config.yaml
n_kv_head: 6
rope_base: 1020.0
init: "normal"
decay_fraction: 1.0
train_tokens: 144000000
Each number is 50 + 12 x the weight over the matrix's rms, rounded and kept within 0 to 99. Layers, rows and columns count from 0.

# o: layer 8 attention output (transposed), 192x192, rms 0.0946, rows 52-63, columns 0-191
# v: layer 8 attention value, 192x192, rms 0.0685, rows 53-63, columns 0-191
# q: layer 8 attention query, 192x192, rms 0.0675, rows 64-70, columns 0-191
# k: layer 8 attention key, 192x192, rms 0.067, rows 64-69, columns 0-191
o52:48 38 58 54 72 31 33 48 59 61 40 58 57 45 60 53 44 81 40 27 55 46 61 60 62 27 56 64 78 55 63 42 28 37 50 52 58 54 58 49 60 43 87 63 69 32 43 26 22 54 73 25 33 70 44 56 60 46 49 52 50 71 47 36 59 43 43 53 60 49 58 44 56 43 48 55 35 49 25 48 66 34 54 54 57 24 58 37 37 58 46 57 50 50 54 41 52 69 44 38 54 34 33 61 62 48 44 55 54 60 24 42 71 34 51 44 49 45 31 66 66 40 50 83 47 43 46 41 45 52 57 41 44 70 35 33 39 42 50 29 69 68 61 46 54 59 40 38 42 48 40 54 68 41 45 28 44 83 57 40 39 47 59 55 47 69 35 36 53 47 54 55 36 47 54 36 49 33 50 32 31 55 40 74 42 71 38 59 46 53 69 73
v53:51 30 56 63 45 59 46 59 63 61 53 47 41 75 56 61 54 49 71 42 35 37 68 53 58 49 44 57 44 47 46 48 52 46 57 46 70 48 54 56 61 57 62 48 40 48 56 48 48 48 48 38 40 35 48 52 73 48 57 33 51 60 49 27 51 30 57 36 40 46 27 43 55 45 50 37 54 50 63 62 60 30 53 47 47 46 54 60 46 60 63 47 30 16 59 68 43 46 37 55 59 39 46 44 57 64 55 46 37 62 37 40 55 40 58 38 37 37 54 37 19 39 42 50 47 35 61 33 38 71 60 57 43 33 46 56 55 59 62 62 50 52 48 55 56 77 64 20 55 41 64 53 47 49 52 35 76 75 53 61 59 43 57 52 45 67 43 60 72 40 47 46 51 31 68 44 28 72 39 67 82 59 43 58 58 49 43 49 63 46 42 51
o53:47 26 57 63 70 49 54 58 51 55 40 70 65 54 58 49 37 63 53 58 44 63 67 47 33 45 74 56 57 42 61 35 45 43 68 33 49 54 49 47 70 41 64 53 68 17 40 35 40 44 63 22 56 46 63 35 48 45 57 48 43 53 41 62 52 47 50 57 61 57 46 40 62 43 44 28 34 68 45 46 38 50 75 44 57 25 34 40 30 45 54 55 46 72 58 57 38 50 53 53 38 28 44 54 34 53 56 45 54 65 37 43 64 52 54 52 39 60 40 57 78 39 60 55 40 39 48 31 49 64 55 48 85 64 43 36 37 31 39 44 51 39 75 66 40 39 57 51 42 56 49 55 43 45 58 47 55 39 41 24 43 37 65 53 56 50 64 45 42 63 64 47 30 40 43 59 50 55 46 38 62 57 50 65 55 49 43 55 51 54 57 61
v54:45 54 55 51 58 53 62 50 68 37 52 54 51 60 34 42 30 29 60 65 67 38 65 43 42 59 37 67 46 59 55 69 61 27 54 40 37 58 39 61 23 64 35 57 43 54 55 49 67 69 46 65 53 53 49 55 58 35 44 23 72 55 25 57 58 51 52 22 63 37 61 51 40 45 71 53 66 43 48 55 47 56 45 47 47 47 42 53 54 54 61 37 32 41 59 60 51 54 37 64 40 57 43 38 49 55 56 43 49 40 60 27 54 64 46 52 51 39 59 47 49 32 53 52 50 45 44 51 38 62 51 64 40 45 63 47 42 63 30 36 60 57 43 35 44 63 35 50 57 39 40 38 57 50 43 65 55 56 66 75 51 55 43 38 37 42 35 59 44 63 39 49 47 58 49 55 61 38 46 44 54 17 42 58 65 54 62 38 56 39 49 47
o54:47 50 51 68 59 56 59 53 42 57 65 59 57 43 51 60 45 49 71 47 26 52 53 41 45 51 56 59 46 42 49 34 66 69 31 50 53 38 35 41 44 57 43 62 40 65 44 63 55 52 59 70 50 25 65 32 48 52 43 46 38 44 49 60 52 31 55 47 43 48 36 53 38 42 47 44 49 67 60 54 44 70 76 33 44 57 52 60 42 49 52 46 56 58 49 57 50 58 44 39 49 48 39 45 51 76 54 46 44 49 60 72 53 46 53 57 50 44 63 53 45 40 52 48 47 69 70 75 31 68 58 54 64 45 33 54 58 67 49 53 50 33 65 34 63 60 29 24 53 64 42 48 37 35 55 71 50 63 63 43 33 43 51 46 63 61 61 57 57 60 51 36 62 45 61 81 40 56 43 42 65 32 47 49 40 67 55 56 67 49 20 47
v55:51 53 36 56 46 43 34 37 49 63 50 59 44 67 54 62 33 49 42 58 51 56 49 41 40 51 70 43 52 45 52 48 68 56 43 65 75 65 40 53 72 37 45 45 34 60 43 56 27 51 56 55 54 49 58 67 25 54 48 45 48 54 52 61 22 55 25 66 54 63 51 58 53 76 36 44 32 42 34 35 31 55 51 40 39 46 58 56 51 48 41 49 52 61 53 52 34 38 66 54 50 44 51 61 68 55 58 47 50 50 63 60 66 31 58 68 58 60 55 51 53 63 46 51 48 62 34 62 68 49 45 44 48 64 24 40 29 50 42 59 50 45 49 69 48 35 59 47 59 50 57 42 59 36 50 57 44 35 36 49 55 56 71 69 61 63 63 55 48 57 35 54 54 42 62 63 61 35 58 61 55 67 60 35 68 46 59 54 41 56 58 64
o55:55 50 32 31 24 30 41 38 49 50 42 31 37 41 55 65 59 36 47 40 57 50 47 39 53 42 39 34 43 41 44 59 33 35 44 70 57 66 37 39 48 47 60 56 40 73 53 44 66 44 33 36 39 67 34 69 45 56 41 51 55 50 59 54 75 57 57 41 35 58 53 41 52 61 56 43 46 45 59 48 42 67 29 50 24 44 64 29 38 63 65 35 43 33 58 47 34 62 63 46 58 63 53 52 57 23 40 42 35 52 56 46 57 61 47 41 41 37 43 44 54 77 46 71 52 45 37 52 56 38 38 62 39 41 59 56 61 58 58 41 31 55 40 56 51 66 46 67 49 51 60 44 53 68 41 39 40 48 39 53 56 59 60 32 40 42 34 53 52 56 68 46 24 70 46 61 58 53 57 65 59 52 54 55 49 36 52 46 53 66 47 53
v56:51 64 50 39 53 28 54 52 25 54 44 40 58 52 67 51 47 52 58 46 43 75 41 28 51 47 61 39 69 67 51 39 58 53 47 52 48 58 20 48 60 64 62 59 47 49 22 36 54 53 54 51 49 62 53 38 45 48 58 61 44 55 47 62 49 70 39 59 48 41 64 52 47 55 55 40 43 62 51 43 43 48 40 60 59 53 65 30 29 45 39 44 64 62 36 40 46 29 56 46 31 55 58 71 50 47 39 42 46 51 61 63 59 62 36 52 58 55 54 75 43 61 47 49 60 47 49 41 49 44 50 37 63 58 45 59 48 46 48 43 41 35 58 50 47 48 42 58 40 43 50 44 51 59 52 63 37 50 37 49 63 52 50 54 56 35 53 46 45 49 54 40 61 40 32 49 48 56 46 59 38 35 61 40 46 49 45 53 56 49 56 52
o56:49 58 34 51 44 31 25 35 60 46 45 38 47 44 36 47 51 72 51 28 55 52 40 47 67 49 37 49 57 59 53 53 38 47 53 71 52 56 50 46 39 43 60 69 35 46 52 42 53 40 52 55 35 77 45 66 70 47 53 46 48 57 46 40 55 50 53 54 46 49 53 64 52 63 47 63 57 24 60 55 55 37 24 57 43 53 60 61 48 68 50 58 47 45 49 42 55 53 47 50 54 63 48 58 48 49 39 58 47 60 47 47 61 40 47 53 45 46 39 54 42 55 33 73 47 60 31 47 56 47 52 28 28 47 42 47 61 52 60 42 53 64 41 44 42 68 46 44 45 44 53 37 59 58 38 29 48 80 47 73 50 53 53 39 43 55 48 37 68 38 38 53 52 51 44 31 38 47 51 59 21 60 49 40 50 48 48 63 40 48 61 54
v57:46 58 55 49 55 46 39 53 30 57 44 38 38 48 73 45 66 47 40 33 46 47 40 58 67 58 68 42 62 54 41 26 35 67 53 45 56 32 54 43 66 55 70 50 51 52 35 60 20 36 49 55 35 40 51 56 61 40 51 67 42 58 60 28 29 61 64 50 50 64 35 32 62 43 43 33 71 55 65 51 50 44 43 48 49 58 48 19 60 61 39 61 57 64 63 59 42 56 44 55 52 45 57 15 46 46 41 20 45 54 29 50 57 33 53 42 64 34 48 51 39 46 42 46 45 37 55 43 48 46 66 70 66 75 48 42 32 47 61 65 51 34 49 23 66 59 73 26 35 54 59 49 52 52 60 44 85 38 29 16 37 41 47 57 14 53 38 28 71 31 56 32 60 46 47 41 17 64 44 51 41 69 49 52 37 57 38 54 62 51 46 45
o57:37 47 54 39 51 44 36 33 69 42 67 70 39 42 49 34 51 55 61 52 46 38 37 64 39 37 72 43 40 49 35 53 43 19 64 51 58 51 52 44 64 46 51 45 64 70 53 50 51 38 49 34 74 84 63 41 60 39 71 54 42 46 44 43 36 69 55 69 65 44 41 39 54 43 37 37 59 67 52 58 56 37 54 61 49 47 44 51 53 36 57 63 39 71 34 48 59 30 50 58 42 27 41 49 51 48 69 48 58 68 43 27 64 45 72 39 46 54 32 46 50 71 51 43 47 46 30 43 57 64 50 40 57 66 41 48 43 49 48 61 60 69 61 70 33 44 52 81 25 50 35 65 57 66 46 20 50 29 26 48 53 41 66 46 56 31 39 44 54 52 41 59 29 40 32 23 41 28 38 36 55 52 55 57 49 37 55 47 28 35 70 52
v58:49 32 57 65 54 58 52 69 42 39 55 47 64 39 28 44 46 57 70 36 67 57 58 31 63 51 49 60 53 58 33 61 38 25 68 42 61 36 58 62 32 57 42 60 43 50 66 47 51 45 38 45 61 30 38 52 80 61 56 50 55 50 51 40 60 41 41 41 33 46 46 50 62 54 59 62 53 46 53 55 59 40 52 48 62 39 45 61 53 35 53 48 49 42 51 42 57 50 34 34 45 62 51 48 54 46 44 58 47 49 55 47 63 71 41 52 52 50 49 19 65 37 46 57 47 42 65 34 55 52 27 56 35 45 61 54 36 54 51 26 55 62 47 61 49 64 37 32 39 54 44 75 50 47 42 33 49 69 57 51 32 36 40 34 44 32 62 46 58 53 60 38 65 55 38 55 45 65 44 56 57 45 37 65 44 58 39 51 67 46 39 33
o58:37 60 81 64 66 63 45 54 44 56 55 60 47 64 49 80 45 45 44 56 50 36 70 56 45 56 44 52 51 57 66 45 47 43 55 14 41 40 58 49 53 60 44 40 61 45 42 52 23 43 48 45 63 40 67 38 46 36 41 48 50 40 48 52 38 39 47 72 67 52 50 42 49 42 54 57 14 58 16 55 61 48 74 50 72 59 48 38 38 34 38 61 48 48 44 58 42 48 42 41 57 44 38 50 71 42 73 62 56 59 39 42 56 29 46 58 38 62 62 76 44 45 58 53 47 62 57 30 44 58 48 48 72 61 38 44 46 52 46 54 72 42 53 47 55 40 47 36 57 57 40 56 69 45 59 57 55 59 73 33 56 40 44 66 45 63 62 46 53 50 45 74 46 49 68 61 60 38 40 27 42 66 63 52 34 62 31 43 57 46 50 48
v59:52 56 48 54 51 49 48 50 18 60 28 38 57 32 61 47 67 53 34 33 48 59 23 57 43 54 72 37 48 40 53 63 50 57 36 69 51 55 64 48 54 54 60 53 44 50 30 51 24 45 54 37 31 31 48 60 37 59 58 76 31 59 60 41 29 64 42 75 57 67 51 56 55 66 38 68 54 58 50 35 25 55 64 43 45 39 52 50 59 50 40 55 65 71 52 43 34 61 52 44 59 43 69 35 34 42 51 29 63 45 82 67 66 48 49 49 73 48 39 42 58 56 46 54 41 71 55 49 65 39 47 58 59 68 45 25 38 39 43 60 43 47 53 27 54 36 46 32 48 49 63 54 50 56 56 45 62 30 29 21 27 48 60 66 41 65 66 33 52 50 52 40 70 66 51 73 57 48 56 45 42 71 63 46 48 51 34 46 52 46 50 39
o59:42 57 49 25 29 38 49 32 50 52 50 41 43 39 50 45 69 58 47 57 46 31 44 53 53 60 57 32 42 67 56 57 26 12 54 48 50 63 66 66 61 63 62 47 61 65 62 46 41 48 31 41 73 76 38 59 40 61 63 50 50 50 56 59 48 54 46 61 56 43 34 29 45 50 53 71 49 41 52 52 66 45 34 54 34 53 54 49 43 28 56 40 50 39 37 42 65 44 43 46 70 47 52 63 66 41 76 52 55 53 42 26 59 46 59 44 55 56 46 58 54 76 42 49 65 45 47 27 75 58 40 64 39 64 50 51 59 46 54 64 43 66 36 43 51 39 66 90 42 47 57 71 63 76 47 47 39 36 46 52 73 74 39 44 48 38 35 39 54 37 54 64 46 53 47 24 56 33 49 46 36 56 64 51 39 35 50 40 44 36 59 54
v60:43 56 42 66 60 62 44 40 37 51 43 49 54 72 54 49 41 29 63 23 66 43 38 30 67 52 67 66 47 56 39 44 58 41 61 68 93 50 62 43 60 50 65 74 44 47 42 51 34 55 40 51 38 40 37 74 49 58 79 82 31 52 57 37 34 61 46 62 36 41 37 60 45 54 48 59 57 46 46 55 28 45 59 51 49 44 59 33 49 48 42 59 24 48 52 63 43 25 50 51 15 36 48 60 44 43 45 37 26 72 46 46 53 45 48 45 71 55 66 45 23 33 55 57 60 66 27 39 49 43 42 58 25 47 47 12 34 74 53 61 55 52 67 64 54 51 43 33 48 43 56 64 71 49 52 70 55 73 52 49 54 45 67 46 34 37 35 72 52 52 56 33 46 34 31 39 34 60 51 58 61 62 74 53 51 45 42 44 81 72 55 25
o60:52 49 56 58 56 44 27 54 40 70 40 55 40 46 58 38 38 67 59 36 53 43 39 47 52 48 54 46 44 60 75 64 42 19 53 49 44 57 64 49 50 63 61 39 50 31 50 14 44 47 51 34 44 52 32 59 77 49 76 44 54 58 75 51 52 41 43 85 58 52 38 51 52 50 68 41 49 62 45 65 54 46 66 58 35 34 75 62 30 54 59 57 29 75 44 44 60 42 54 58 56 39 25 56 58 34 69 67 58 51 55 40 54 55 55 68 49 40 25 21 60 30 87 94 65 37 57 24 46 72 62 40 28 42 35 44 42 46 52 45 65 66 73 38 37 48 37 56 32 57 49 55 61 35 59 34 33 42 41 34 41 26 45 43 57 69 47 48 49 54 41 56 15 55 38 61 42 46 48 40 46 53 50 69 53 69 45 64 39 46 54 58
v61:17 55 35 35 61 48 35 33 72 48 40 58 35 48 65 45 33 28 71 55 53 44 44 61 59 41 56 38 45 75 70 23 45 58 48 59 48 51 52 34 71 26 22 53 58 51 48 50 39 30 48 63 66 45 48 50 39 34 45 66 36 69 62 30 59 46 61 33 55 52 57 58 67 44 44 24 47 62 22 42 60 70 37 56 36 64 40 50 54 59 39 35 64 60 64 53 57 55 41 85 53 44 61 68 28 33 57 47 69 37 11 21 58 33 50 34 30 49 41 40 59 62 63 34 62 20 40 46 60 68 53 17 53 50 64 41 44 52 44 59 53 42 57 73 36 64 48 40 46 47 58 71 73 58 60 68 43 44 33 41 45 47 42 50 32 60 49 47 42 52 67 48 35 45 35 47 56 55 80 17 48 63 69 52 44 61 58 59 42 45 50 69
o61:42 64 57 73 49 76 36 41 55 47 55 82 44 34 67 24 46 43 55 44 51 18 55 43 45 67 45 72 49 55 60 60 56 69 70 78 71 38 59 34 68 58 24 35 47 67 39 66 63 62 47 70 42 25 54 39 56 65 44 69 67 50 65 52 45 78 69 88 21 43 44 53 54 63 43 39 51 74 58 45 70 50 45 32 62 52 45 59 70 40 44 58 45 45 55 41 51 50 60 34 48 56 30 38 34 38 48 53 17 68 51 61 47 54 73 22 57 54 53 31 41 56 67 19 79 54 40 51 50 42 66 59 52 14 49 29 55 54 54 36 76 45 28 73 58 58 30 77 39 53 40 56 56 45 69 34 42 42 26 47 62 38 39 77 36 40 63 78 44 45 70 42 43 47 37 52 58 53 52 55 55 60 39 59 65 50 66 22 68 49 60 41
v62:62 45 52 59 46 61 75 69 66 63 54 44 46 35 11 63 77 74 60 32 31 39 43 71 51 53 30 47 50 17 49 39 62 39 41 52 51 68 45 61 58 53 69 44 56 45 62 54 29 25 56 46 67 33 54 73 49 52 41 69 61 44 80 50 53 25 53 71 42 51 35 44 63 67 48 76 33 57 52 60 48 55 54 38 42 41 40 50 33 45 56 44 24 39 63 55 60 62 49 57 63 64 45 78 55 53 57 59 49 57 60 31 69 72 41 46 43 32 66 27 48 42 40 48 45 68 53 72 29 35 44 64 67 42 48 49 61 26 54 72 72 42 47 58 36 50 39 47 57 55 36 54 42 45 56 57 53 48 60 45 57 43 58 56 37 71 53 61 41 73 13 52 49 43 65 59 33 31 67 66 58 64 57 55 42 54 47 72 52 52 41 61
o62:45 61 73 37 67 47 70 48 42 56 70 42 41 81 70 74 42 64 26 41 63 42 50 39 65 36 63 69 81 53 63 56 31 58 63 33 46 48 52 71 66 59 75 51 69 38 35 29 64 51 50 35 39 56 49 40 45 34 33 59 55 60 47 61 67 49 54 29 60 43 49 43 41 55 62 73 32 42 41 40 42 53 47 45 49 43 56 54 32 42 67 39 57 60 58 59 32 51 34 51 40 24 47 41 42 46 28 49 49 36 51 62 31 52 37 34 69 49 47 83 68 47 24 56 59 33 86 60 69 55 41 49 45 73 61 29 39 33 15 25 28 47 78 47 55 48 64 44 60 36 51 83 62 60 53 61 56 46 66 40 59 60 56 62 53 52 33 43 47 55 51 57 50 58 71 55 71 48 45 54 73 47 66 70 60 59 55 52 47 73 78 53
v63:62 28 55 58 44 58 54 70 61 47 54 62 75 60 47 60 47 71 62 47 45 36 64 56 70 45 34 57 69 57 46 46 39 47 65 58 59 40 49 55 53 51 56 37 50 46 53 62 19 39 49 45 82 34 57 60 73 72 39 48 48 58 60 44 33 37 49 38 49 51 43 36 63 62 54 54 40 38 29 59 65 40 43 43 60 36 39 66 37 48 42 54 47 61 54 31 63 54 58 53 63 36 47 23 67 51 45 85 54 59 37 56 70 59 61 37 45 45 46 53 46 49 29 58 56 26 63 50 67 75 49 24 49 35 44 47 42 49 42 53 48 54 58 84 40 62 39 42 51 69 56 59 47 42 41 27 51 47 39 29 44 20 40 50 49 64 55 39 78 45 37 68 72 55 68 50 41 43 34 52 57 71 53 59 41 69 33 68 60 55 48 47
o63:53 54 76 60 53 57 53 57 60 53 57 49 54 63 54 60 45 54 40 57 70 51 79 44 57 34 69 42 63 46 55 39 31 47 63 37 64 53 42 50 70 40 71 45 57 61 47 65 34 45 51 24 49 35 51 38 39 48 41 59 50 54 51 26 63 76 43 33 57 62 60 43 93 36 67 55 37 65 13 19 54 46 64 59 66 41 37 44 52 45 30 66 52 53 41 49 33 61 50 55 65 53 27 50 60 25 37 46 49 56 21 49 54 43 55 58 46 50 55 69 58 51 35 42 39 45 43 52 59 43 29 45 73 67 51 57 49 45 49 45 68 77 43 68 67 46 51 49 56 40 37 50 64 46 49 49 59 45 57 37 58 31 65 67 34 63 28 41 48 39 69 63 26 55 58 45 69 58 45 33 61 69 51 60 39 45 53 21 53 74 74 40
q64:18 58 65 49 76 42 66 25 34 38 00 58 58 54 50 45 40 61 47 54 46 41 46 55 73 70 52 46 58 58 53 52 49 54 66 70 55 44 50 82 35 72 46 29 64 37 54 53 45 80 45 40 66 40 68 34 44 71 64 34 48 62 42 45 42 37 75 49 47 47 30 54 41 77 40 47 29 47 79 35 49 62 33 57 46 33 48 60 64 51 54 45 30 35 38 51 78 50 62 53 66 67 79 34 45 55 29 46 70 49 54 37 70 51 47 43 69 81 44 69 52 65 49 53 57 52 35 57 70 40 41 30 34 43 62 57 37 27 48 39 38 48 48 41 37 51 62 46 25 57 79 48 39 44 68 63 59 56 41 52 53 41 52 56 54 59 54 51 63 58 56 47 52 53 62 28 40 55 39 60 41 57 58 57 42 50 48 58 49 41 46 39
k64:58 60 22 60 12 23 55 32 52 65 34 30 60 25 64 48 55 47 37 70 67 74 58 33 39 99 95 41 39 45 33 66 47 60 82 24 38 50 68 69 68 47 41 52 25 01 55 71 45 51 32 61 55 12 77 56 41 58 43 55 75 33 40 42 52 25 55 71 29 81 63 32 26 46 34 63 31 73 63 63 76 37 48 74 60 15 26 51 57 86 27 51 64 37 47 60 56 49 68 54 38 36 80 44 16 63 59 81 63 49 27 81 27 63 25 60 40 64 40 81 60 41 47 39 59 55 49 33 37 53 16 42 56 67 43 41 40 71 52 62 51 40 20 39 76 63 53 25 43 11 22 51 48 60 14 17 43 60 46 79 47 27 66 31 63 65 66 59 50 33 76 53 48 67 37 75 56 51 84 66 28 34 54 33 65 68 85 39 18 39 99 19
q65:44 56 81 46 96 37 71 42 65 19 56 88 33 75 37 46 44 47 44 66 35 38 42 64 61 32 53 61 64 81 61 65 52 57 54 55 60 33 56 42 20 62 44 32 65 66 33 36 73 77 46 45 73 55 47 40 67 49 89 41 47 49 32 68 70 43 72 50 60 46 30 53 54 73 50 46 68 36 40 28 34 68 23 52 26 45 64 54 46 40 56 26 27 46 46 50 62 51 65 72 58 63 44 37 38 44 27 60 50 74 54 42 66 38 52 42 68 55 60 30 43 76 28 54 44 67 50 74 59 45 65 48 32 47 65 46 52 34 63 43 38 72 66 51 32 40 45 71 44 66 67 51 29 41 79 80 70 30 53 38 30 65 33 57 33 42 49 42 61 69 37 46 41 61 56 28 54 43 51 62 66 55 66 59 32 22 51 73 63 43 32 52
k65:77 35 75 56 51 10 60 52 63 48 48 50 53 47 42 47 42 37 50 42 36 68 60 70 38 37 67 73 51 59 85 48 43 35 39 52 46 34 56 35 58 61 48 19 65 64 41 33 35 72 54 54 48 48 36 46 65 72 75 47 55 68 36 62 72 51 45 69 72 44 35 78 65 39 66 33 61 57 41 37 42 50 22 37 49 50 65 66 45 24 51 60 39 49 38 21 59 39 36 51 56 55 39 33 37 34 31 53 45 47 43 69 64 49 57 41 38 73 62 33 54 68 44 68 38 66 53 65 51 38 45 56 39 39 76 69 50 31 44 31 43 41 50 36 71 55 47 67 49 73 40 73 39 36 53 52 36 67 52 47 32 62 68 59 53 68 64 49 64 55 51 48 37 58 47 34 62 51 50 49 60 57 46 48 49 38 49 62 50 49 44 72
q66:63 61 32 68 34 33 55 43 46 62 52 61 61 37 58 59 58 44 48 49 69 64 51 44 53 67 57 51 35 42 46 57 30 66 71 38 46 26 65 58 55 39 40 41 53 23 52 50 39 46 32 54 52 25 67 75 37 83 64 47 73 39 29 58 33 42 56 51 41 51 60 30 39 60 35 53 23 66 51 56 66 38 60 59 56 35 25 57 56 63 38 58 49 46 34 50 62 29 56 49 50 31 79 55 49 57 67 57 54 61 61 50 53 54 36 68 41 37 50 51 72 41 43 44 45 39 48 64 73 53 36 36 53 55 48 24 57 69 42 56 50 49 33 33 41 55 66 53 20 30 27 42 52 59 45 43 41 65 56 58 45 27 63 46 69 56 69 52 47 46 64 68 43 56 65 44 53 50 83 44 41 71 43 38 42 65 63 52 39 43 78 44
k66:52 60 13 63 34 51 41 65 47 81 48 43 59 40 64 65 51 56 41 67 61 44 32 30 54 86 68 36 49 40 28 54 49 74 74 42 58 65 49 76 50 37 55 68 36 03 50 63 35 46 34 45 46 30 71 42 34 40 37 47 67 21 57 38 41 38 43 45 29 62 65 29 38 52 29 58 27 63 65 79 73 52 57 47 68 33 62 40 43 83 49 51 63 49 59 65 48 45 47 49 60 28 71 41 48 64 61 55 40 45 48 55 26 56 40 58 58 42 31 71 67 27 42 12 65 41 44 45 56 58 58 40 43 60 47 49 38 71 57 45 47 40 33 52 55 57 63 20 40 16 47 47 49 68 30 35 63 47 32 51 63 33 39 51 50 34 53 37 49 40 41 50 76 48 39 61 43 52 57 64 13 35 53 57 63 69 68 42 43 36 73 33
q67:40 46 75 27 81 48 45 41 61 22 59 73 31 58 37 44 44 50 39 63 34 51 35 53 50 38 45 56 49 74 64 49 61 42 31 61 66 58 52 35 37 65 54 42 49 76 50 47 65 50 57 49 75 68 38 38 67 29 53 49 37 42 53 61 72 43 55 46 49 47 32 63 68 44 52 61 83 46 27 45 38 66 36 45 45 56 58 50 48 49 51 33 48 52 56 57 49 55 57 54 53 58 32 40 43 52 40 66 32 62 50 39 33 45 53 43 47 41 60 40 26 66 37 44 63 51 54 54 55 58 65 57 42 62 54 59 65 37 56 47 46 60 61 49 56 43 57 61 69 55 68 47 36 54 64 83 65 35 37 42 40 68 50 51 49 48 42 20 64 64 30 43 60 50 56 42 43 46 51 49 66 34 58 49 48 20 48 51 72 43 28 42
k67:50 32 86 35 73 43 54 40 57 39 47 62 44 60 26 37 39 34 39 38 45 48 65 51 38 16 36 72 52 59 74 42 43 31 41 63 38 31 58 20 44 65 53 28 67 85 44 26 46 62 50 52 54 47 20 45 72 63 68 43 33 70 40 59 56 68 51 45 67 27 40 71 69 46 63 37 75 31 40 30 34 55 31 46 38 61 59 72 54 07 59 48 26 50 44 21 66 52 51 50 45 71 15 38 49 35 41 49 52 43 48 52 64 46 64 41 46 60 56 22 49 69 44 64 38 69 66 70 53 38 43 66 40 44 64 55 57 23 42 39 53 42 76 57 49 43 41 74 55 79 55 46 46 35 61 61 41 59 62 47 26 70 52 63 49 60 57 54 60 59 56 44 29 56 45 31 60 40 45 43 60 59 44 47 39 29 41 66 51 57 30 60
q68:63 40 38 64 30 52 70 74 48 63 57 36 50 33 68 51 56 54 48 38 62 63 48 20 46 60 43 57 59 37 58 56 35 45 52 41 31 63 58 60 61 42 42 41 64 26 48 42 41 60 42 44 39 45 52 57 61 63 47 49 57 72 50 47 57 54 42 60 50 62 67 49 32 50 51 39 44 32 68 50 50 58 46 64 59 35 61 41 47 37 42 63 33 54 52 43 53 42 59 33 42 38 73 64 51 42 68 52 42 39 53 50 77 67 34 47 46 62 46 52 79 48 60 75 37 36 40 61 45 55 31 43 57 38 51 48 49 48 52 50 53 53 40 52 50 56 39 55 44 40 53 48 62 45 43 40 38 58 49 54 67 30 55 44 53 40 64 64 54 51 80 61 52 59 34 68 41 64 45 40 43 54 35 55 70 60 62 44 48 62 60 48
k68:55 52 31 45 47 68 39 70 45 55 55 55 46 48 70 54 68 72 51 57 38 64 56 79 45 59 52 38 57 32 50 60 39 59 38 35 54 62 48 64 61 53 38 59 28 54 44 58 47 45 52 41 43 47 61 58 31 35 35 52 52 43 72 44 37 46 45 64 46 67 41 50 41 45 34 65 30 59 69 57 52 39 45 43 60 47 33 47 37 58 53 43 55 54 62 67 23 53 62 55 57 36 54 76 34 61 56 52 59 69 37 57 37 37 48 56 33 52 52 62 38 42 55 55 38 51 47 31 43 67 59 35 51 51 41 40 51 67 54 64 45 69 37 59 40 56 52 49 46 59 48 43 67 46 46 43 81 52 42 52 63 45 58 46 64 46 32 39 30 51 37 59 49 50 57 72 54 49 47 50 36 29 58 57 52 74 44 53 56 36 51 67
q69:48 48 56 44 46 57 56 30 35 54 58 45 45 55 43 54 39 55 39 47 47 51 60 52 55 53 54 44 46 70 28 57 47 56 50 37 54 50 52 59 31 48 37 44 51 47 27 38 26 52 48 47 63 55 49 39 45 54 48 53 47 61 45 58 64 47 44 64 42 38 52 40 38 54 44 49 51 43 61 47 54 51 47 53 58 47 65 47 66 41 73 65 34 57 57 66 48 55 73 57 51 40 40 44 40 46 54 66 40 52 51 45 46 54 33 37 44 47 68 57 56 54 38 61 52 60 65 43 40 62 53 57 52 48 58 58 54 39 34 48 36 68 62 51 49 60 36 53 48 55 48 60 55 51 53 53 53 40 54 60 57 53 65 37 59 50 54 63 55 43 59 64 61 58 48 57 76 43 36 67 53 44 43 49 55 50 31 52 53 76 48 56
k69:53 49 44 49 56 46 65 46 34 53 60 35 37 33 42 26 58 56 68 52 48 49 61 51 56 47 53 62 39 28 57 43 58 41 33 46 53 63 39 34 55 39 49 38 36 55 52 50 53 40 52 34 47 52 27 69 66 45 31 33 47 51 51 65 42 40 58 57 53 56 37 42 50 45 37 58 34 57 52 64 32 45 59 49 41 36 38 60 41 59 48 45 58 46 44 56 35 62 42 48 62 69 53 64 34 24 60 36 50 53 43 75 59 39 66 52 37 53 44 48 38 61 52 46 21 47 46 56 40 58 49 51 52 48 44 48 51 42 57 46 51 56 38 49 53 48 31 50 45 61 35 59 52 49 58 61 59 53 63 52 56 48 65 63 61 36 28 42 59 55 48 37 49 63 33 69 46 49 61 46 39 44 70 35 59 28 40 45 58 43 44 59
q70:53 40 57 38 47 41 54 44 44 64 56 59 46 47 58 47 36 63 39 43 51 45 58 52 58 50 54 50 40 49 50 51 46 58 57 55 47 45 51 50 48 57 51 48 43 52 57 65 45 50 43 54 48 42 42 57 43 51 38 41 50 57 62 44 42 63 43 60 64 47 57 45 59 49 59 52 39 43 60 62 43 43 58 62 49 57 59 47 57 34 61 51 39 49 60 49 58 60 50 53 55 42 38 35 51 49 56 35 46 48 48 57 49 51 57 44 51 64 38 60 48 40 47 50 52 55 59 48 43 57 56 48 61 45 45 63 30 51 44 37 42 50 54 63 54 57 47 37 48 48 37 61 45 41 53 44 41 60 56 53 54 46 38 47 43 47 38 54 47 49 67 50 55 55 65 53 51 49 58 53 49 55 49 43 69 56 55 52 48 53 58 51